Each number is 500 + 50 x the weight over the matrix's rms, rounded and kept within 0 to 999. Layers, rows and columns count from 0. Numbers have three digits each.

# layer 10 MLP up, 512x128, rms 0.122, rows 316-341, columns 0-127
493415491538508536552556409547551430482417503504577483472542468490481442463494404501469573463540505415493492419498509533559446509454434430478489513509563498587487555457504430562524598510454471487469580485448449441446427540495542533513469484445461543425475559478483543396492468518471505608462487490519451530491487453627528451483483453585551393498547571556559557503536486504465593466541
512598543397444580462527501517469465498525575417490438538522549500483490520437515463440600464477522524525524638462498516506456408547487549469518509426511442642525506562547506596621594486472524507501525567455554529416483420461519546482439487466611509537503450550510433538558470528593558526511486488426462603531487622529457433490503534459519506428459471495452539475484515498477489392481
560526442526442510469568538464443519478496554535422486574538460495515540456533443482499495409557530458481502468535572496474505490537517495502465518527470425507560451514456478544543433541521463496554459490587535510457418465484515417534503510533494392516449539512476524566580498443546484522517503590452543447606545557507420431518546453513561541462480450540405511515532543460635434532562
506513396470500548540516578538535509549445526526547482456520559548528437534530565501547588492494573479561439482477433575467485510517538462577523464448522482542510462468504496536472467487475479471454426457486512569524494422438503471465415535409500483586583448517451502552481569531402476537507412471536571550493541487493448460552489533501499470482530527481485508456378497450571491439486
519500449541457460585531565362568565551511510451511435476403552445517500468545519537459380488471456529484461435534531395542595474434479473453488562557514524586504438503489514440504492433528537495449442492533369557475495541535532519470479465466500487401506455533464480497458591403568541453583518504468425468505477478549484508468487506495455415487558497481455510501498471489527489455576
500429498487513544526451562447572532495527481519492551509473536496560492469596535437526445566559499500459523563489552507461469464511544525497544524406545533564498492516491580471522501576499551495467411507523542496409478527611578405540387482452532464453505521499468500467420515457556510588449468515443490471507433584547524489475537487473382507592503548570456471592651473524492511575519
522550414568490460416497488517540514560491600468524460520456473450530476462485442521536506527529539548541500499573610559457558423546493548519541522481471510506575401526475483513493486525548492533584483561482474442433458465528503440506495478478512547537482506360510524461491537511447452622474543515507403473542455499530479524514446425613506439524562479539500544558429466603500498500469
534433472492470583481375493516539439493567482460539548521535501491571493540497449494625518494624430467493504547487491506515490485435528549395556562427370485517508521567499444555591563472492453526529441554520472342454445501527508498525484526539468460456467568590503630524497553498514434460505480418544463494651542562541466444446593472478519516461545469501454405516576499489517426582521
542467534507453465576493435414584434512546520468508550472449454528561577415551573432505543444551579440454449435582565558418529415451422518490543486367527578529571558502597579549513523554506517480522483506495431555534491458476461463496462525467521471429554489542504464505473531582505503455462508527530527511534579457502556466458534541562501498520446492571497584519512506401543519500536
533469372581446539481557537487521480519508502420507529501399522527529555408547442494525480509460484492564472557408441492479534446515581472448486589481523566497510459596484547505422593620479549515567521484519480464411521495460493440407476513423454428513510487502487456528470517496447549484550442507614436532583440470561460562454438514554523511516513426519458498516428492484432434562594
468453459512506399415562398479479544520456476531521534404460545500554525460496501542533482535477516430478531496585521443439485432530553505527576520467423475481555484398485435449436529539503563453518473591519495499479459513621585468585461665398427490528448501476505504533588493527516522563486478537485533387376512620471407511494502598492502470505379474478427553494562597480504491474414
520428534506465579447426496508476561507492511516483512494499537456497554468556498461493525481501480464590427468461530560479424488475479407462543457510442531548555564490570554531542460503548469471444528487539406593550483492504510477477518554547414443538516526508462507563487543535582561511436522526506450513473469548574483497514546443533556530571520502459555533395451459486497497446531
467546550464532462568483416509443527525419510490606503504549471647571644602519514510407519463435578530507532482509582535525604446503429541442423515517530498484470476572499468425576478398417463508508529454597474425500442485572526585557446596467336505551582490489527587494435525488558546518576611445500448488593526484518445443440415496472541529570496585482515507569477513472523492477542
546520538471501473466470490516530478471465507507522641454416405528447462577452575491443535461509417353428555531527529499517502468471532579479446492540440497576408477425567481542545514587457388509494433493483415548487517451524498531495506558465524535491529530500546423471496514498547514472480529396540503486493571520473507465529561456585432423543489544473490438392529530513475531460499
525508503463537491516470484509496449494492536471456527459527534487457523577481446498510513493531455431480508515406520536444476495428422458456574562411586457562443486457493441488499434548516386584465522522493525538493444574445498542528544470490565498544589492541474537419553470496498476465534477465519425553491489515516436559529557483499552498502567475471550464492438441538550530477505
497507537512573496455395459476529463453432530492500505470459509543465465548393358472459518471533488478444445483542555622492458444426490538406548438508536496502264477544527511488510461495515529557530480510610506487506464544438425519431377506534543442601483428513551548556538533482675493502543539473557496523547599504452541527461522517531458565525503527507558476574477449461528550456579
480463478409525569497485414484555535483494531508400499498478476527453449497449516523547501498525544440535533552405473494502510546473488523551479436520442510426424512545540505538486477596550526581442456434449517503502514541545475466453480515531536435583479481398494537520595496489512422530535490512506589496529513489578465454571504504442593414417495446488601559553538484480529570529472
540458475486442516503510600538461554421587543431416486584527519310536463493560474559476383524516454508465513499491591476516519424508526486537505418468472460446548542459576552554508488420533519492514508476520461526575519562444671580508555489436462489454499472505558485442467401530541505569531473456397466451516459507545493493566513457506484475549540474549557474547573511496571381480581
493467515396502541531503523625520477585480391501537504497457456441506427488495436422494546443554480461444346431481433525482410497506483482400533555500519502626454433456508482522551507508538499509508524573511479425431500491604630513445473458579432512506460487571503495489508562501455468405446490548551493503504493492528492512499463497568530474548496441591564508576459531460479440495502
513531521540518480560485609523538403581474491465595462499536502421510500495462567520536526479443443478408430556484518510504517549551490474440578410559493539482522444488414484476499485526467500463502483466436484540435568555497449495495561510512475436488559510488571473464475406494476483555498434446542503452576449471474483420501465616599463489528470510545582515470528469502502516483560
514441485484452442493493566446537487510493475546556601428490448439456510481606522511497494492390491485418439487512454486491487541493516520505482514532455503626535537479570450502557573556536468508548498479523462553475461513493590439439574490427520573493467488602478483411499410487550443452483514576514475483470460533493511433490517442458606470498455497478540505591480568429553498483582
455509559600604530466567544518500467531635468455363609483456516523553536417486493580545521514497543423534550528450443510496485504411476497403454514470496509550456455519500489539421480521497487480560458399409531448493418543543491454447458509423548414523470514529504513543460488458590474488475536463491415446450483478469466492563559447544537507422513492500470488516540413448563436477468
581580507529624389462387461464440524393355609506557533485433529462539475447574508537482474490500552581550588502477532555487466437433467437387469470462478520499477449527557466452558504533435575511538547500484374509411434492548474504475476495482426405539518507526503452484508526473499468508567546522494416539452464506372541559468469517476483533529531457486517468501535494479474456380521
520464490418522563552469613477547479500501504450483525572509506516458510487473515509547524515490499485515549525542492442528527407449476477475624428555444390442609433446426472468563542462554505482529466509503480407511480552495485466556427454486556418439483477410430621431499466529503432504599528457444577545440551503494534472500490566577525543537436568506557500504528541533454503510517
515536521513495425624517479542450463575548453427362500487572495510458623449465413562584553595443606470541435580472562519488454541466454465564517473544469498558542456545459507500492534420560540532478492427493507606512475487526528471494454502589488412593474488459528604471491482433497474544504380576467499462492486553508471530595499474471393529574486512433566477477434478434464491459541
524474397488477470574571383477610376478462453563479561535524543522475470469492592505528523504436477550489525422472495473501463487469522463432475472468469441512460496523468509434625566452483508457485509556382504420463494441483539395550530457470507467474571516527549578515581473466534429523542550461553509526438475454577472575539498453496492532524455450488479554473556436454568412452527
# layer 10 MLP down (transposed), 512x128, rms 0.107, rows 316-340, columns 0-127
565540578580549495426483599505418508404608503507486516503477511437518481472403546486513458487475521521422465554526473495514479538446472517574534572518582444465526480482509415596443471535529498497535470403530434461469439523522477570551584562529534493483530525475470618490526559573461489504506490415517488486453501477506493421504460517491558448484471467582484499460484445505428519540459
442428444518522507539568539489527581513458419503612565475534548457375498482580447551539447491629515496573408516534549387562512424465495423536449489515452542392431501433474562491477473550364596559524483483546570551555486492438449420515477490436374491603609559540533468490564500530472483502418518548476572506540498471507558521483493520485519518502508525498587501526491509412547453466572
531491512527492489535441532466510518469500479539596538443533412532426502584475606532506481493508511527434477484401540463523556505419506525562609452493514500588531640446514475469476521420476521514571558512470529516513594501483534564546531483442518469479514455545505493411470403489483590536474487552520480489564517440435548498467428520445504457468531560555484505518503462501482509465526
575448569486485480433491456449474495465487417424497535543526450516454572426514451425452513526473470526470494458438529511454500410528450544429449501471448520461550512513464511364462505502564472511554539520490513517479503505515497493480516545560476508371472547484544438489510491587614512508476606442422456487488448503395500506450483478518551548532535502509455505514629475483350516485507
469509463465503431338501515604518448551444496491444477417477553471537536427465526478491489474532562511597510429519544539447525431469458543466521461561581409528515598402413483554429549429544466459555513500542490484427516468436534413480462540572497524531503548509536498509560551495534487499523451412520525466426493524499501478513430488522534549457505463519610462547513505462536496575443
539576521541523542485497484548426469573558522544503412552500539550583427434532453474477431411555437538454456539507499458484448517461520560526579484460557469370533566539442550523421533535498456468498515468520490469433479457521427517457538554514482454524457536411536435464453505484440431551521427540596488446555561536414477452539420584453526502455424554541517546471492417458468465503553
444511487443488522502479517459496496525597445424455560518513480478523426514470474515615477416489503474491554499514452554476496522599527443446490430526525508448569482570479475434499586471470488562474522447488515460512521508464529433505470411473517489566429590503529482493475463450451547558427509557516449541509480532472479519544479558475482560502517510544497518537435467481328520517494
422514485594510521504544441559514582519510536494561625532504445478498379446563479505512382472391394493484535519559368435525520515397486515382517578560447568485528582602520532451468514489548486508480437488560510430436507438464503451473438561464453550476421607524514502475472603468546549395493507490464457340596485442524577457514515618486459563550528414511416524504502469530413518424466
543510430503527482438443492552446520508527511507578530558476542540451451421485421477459513441491453528552520554512439533532471552535506482517540518459480476546441516491414566533551440440425528560466436506502553479475522556312445475470470420460501421505462466470566515520496617397509518506437510585496464433492457529508458537460467536421467505459481558589382557530475514572570477466475
534519482508532544444553583499479484541498470591475500493546565468527467494475581460478400550547565468459563400508489527514484530507506547528481541421516509468519459380539436569505434539484441527512580455540407432463575485494462496544409411558651513562460607532548490506574448461534408543471540566547451488441503527465509540476511472514516499413539486495448461483513364524408514370514
483536537561486596486530581553532522445532497477571549592516461540614500521476540527495462443465563446509412532578422402515522513454448495431526548523535468513536402520461536533507497486473461534544573438520409514488547528556422417573516535528511580544570506506602458560522464435397490497447511583433457591513464384460477526537497523472496502438529399415577437539477552550453628487528
537554529525589463524544437488508475606449517511441430486513505553453412520451533439501537480487430506513535543447510513521524456497530504595537517523461506496498507576482472484526539492479629491542419422463582505405475493469515417558437539517521512481527502511502490469484478423433489476627450542440439442526540557530502548482404449551505480526466505464484527555524526547490482567507
445581478467565529452428507447591511392522515477514545498504578480491506519364563541420595531411525513576451481577470355512502572542417577527442522478523575545424484493512543552482491533550388642532583509523427502504486485500493542462473470457465451533578588443496526492418502478555364468537582477461584501400558423557586644520459481561517518536456510556512465489414478444434611416512
472528473477507585493563518523527529496554513452570446537498482445572558548503501419538420475523555488513506480515469459420554498581490530500489438379454572495517560528473501524426569508522545446494489566586583517446599506487492415488412477488407478404560499558564583508554536621481515444472501567515479511466484451481491531491450469548466588511486494520528554546470500499566408537555
592482555527454494494602546561519463441486570476429515558502572486568438526535464501501526540539559551464488551561595505465526419523494493492434489537521560494550556541564493493480505481468520497462525536524517497441617521452478443546575526535423440496463493486542545544488503469544555519492560481367516545458492520495452475519502495513511446490403554554452510516518562524414500499460
437485523440457503501523459594492502508517466504507585547542385415539497502487467528585614492562570526440498528597600577586527477576495470460599399522605423484473514407433386469475529515500514487546550518485418574573487530462421443477463482573521462398411570424500466477388538517552471488485529531447491425575487563373435452487460531544505553380479402586479471537512601539478469459449
480448421505427479486446501379430489466567545511530448555453496448408501564469494463561420495470579369547491487539539493457506545525497537493469558479508486542537508372482489528392524535466533460513489573504569502542419456522421504511474469481486524455471544551461473530511550520495504570550503540558478502498555471498559476610543458476479520540427462501465449483580493507619501517503
536518599510411541497439505509517546582574474441436552455391510477505475572525454461500513527507617495567587404421416480413562617484483580480498476409548469581499461468477438514455487494470400436489478577407501496482449527543475554438505522515543507474522454540497555535528455516486474555526448590476506464490513462620513529504438491525405525499522574471483498477371434498450429498493
434544577467555484524476513524523511384494459549611425522451447613519416513518576479501611468544458494492486593513639529455455573452489530432488442539581453571495441565531521485506494448530573538468562515413489438562498540504540537463526553463486472474494532562430477524479497473480483504505544417500471546471470489508447554547504513533533427531553504513431508430490575546576543463479
458535498489471511458530477524447470513535436556446539432500480574490529456514522555481543515496493522421487487534448547507477534627541461512621536431462588477496488431529503564575419516524538465524459525520468430484487504483391474498569494510492469473534556516500501559491461597580522444484539453460580527581522417494544621475567438447533530519493511508468447563482539471516461583513
618501486508554523545517516554489529454482481478474520538499512550454515476461467505551439545505476497543506552497518492386490469498445465464465489492504468455466457399450573502487485481480545499442502485494484452549566513534427506523429510520491477500512496464554523617508523525472526586507580427455485525509526515464561490412509486578485519532531498566486543412484549420462471481457
579568473462445568518366593429493508540524485562585572536528571481486556437500506557551594476488449468500554508543460529588371499504528481550551579482565527464548546468506551481522488450569455544459586489546488455472500475422530525416482475546381621500523516410467505489527475485494503452561547468498521490406579483503438506474514454563438442481413493577594500523482531430502584494518
473469490523569508476463473503474476526541493525542450528472520481447455472495413544471467465514545529524524454588406544452528556442463506405466498498573545493490485553541467348468419582549482523483539504476511503463539418482478428550370433508470615505530518497529492418534465387455446502474562554536527501480531504520512416482479536603526544552534500521588586461437568359314511462512
445385510495481468471536463524536498469416484483511474421501426463484530415447455497653541504430583513477587471428540511502377478519533443430472571535462502532591549500499440451483570554437530479500425461556538545517487482524437577508370357588553428439455468533461459455392467471451503501471529515528519400559524456541474453547452377447542506503474467501549504516560526544469464577534
478487492436512604440489527495552505510557538572545605525383559432522496429532580501427420491514458562464484445501472553541446501455502586490572539432501507518465479419462522482518512566504577448507531539536514450481570589448397518571481525387498641481531513558495510458454472483545508570476544435528538538516563459503487482402499417446547413459520539542486488498493558469568410452445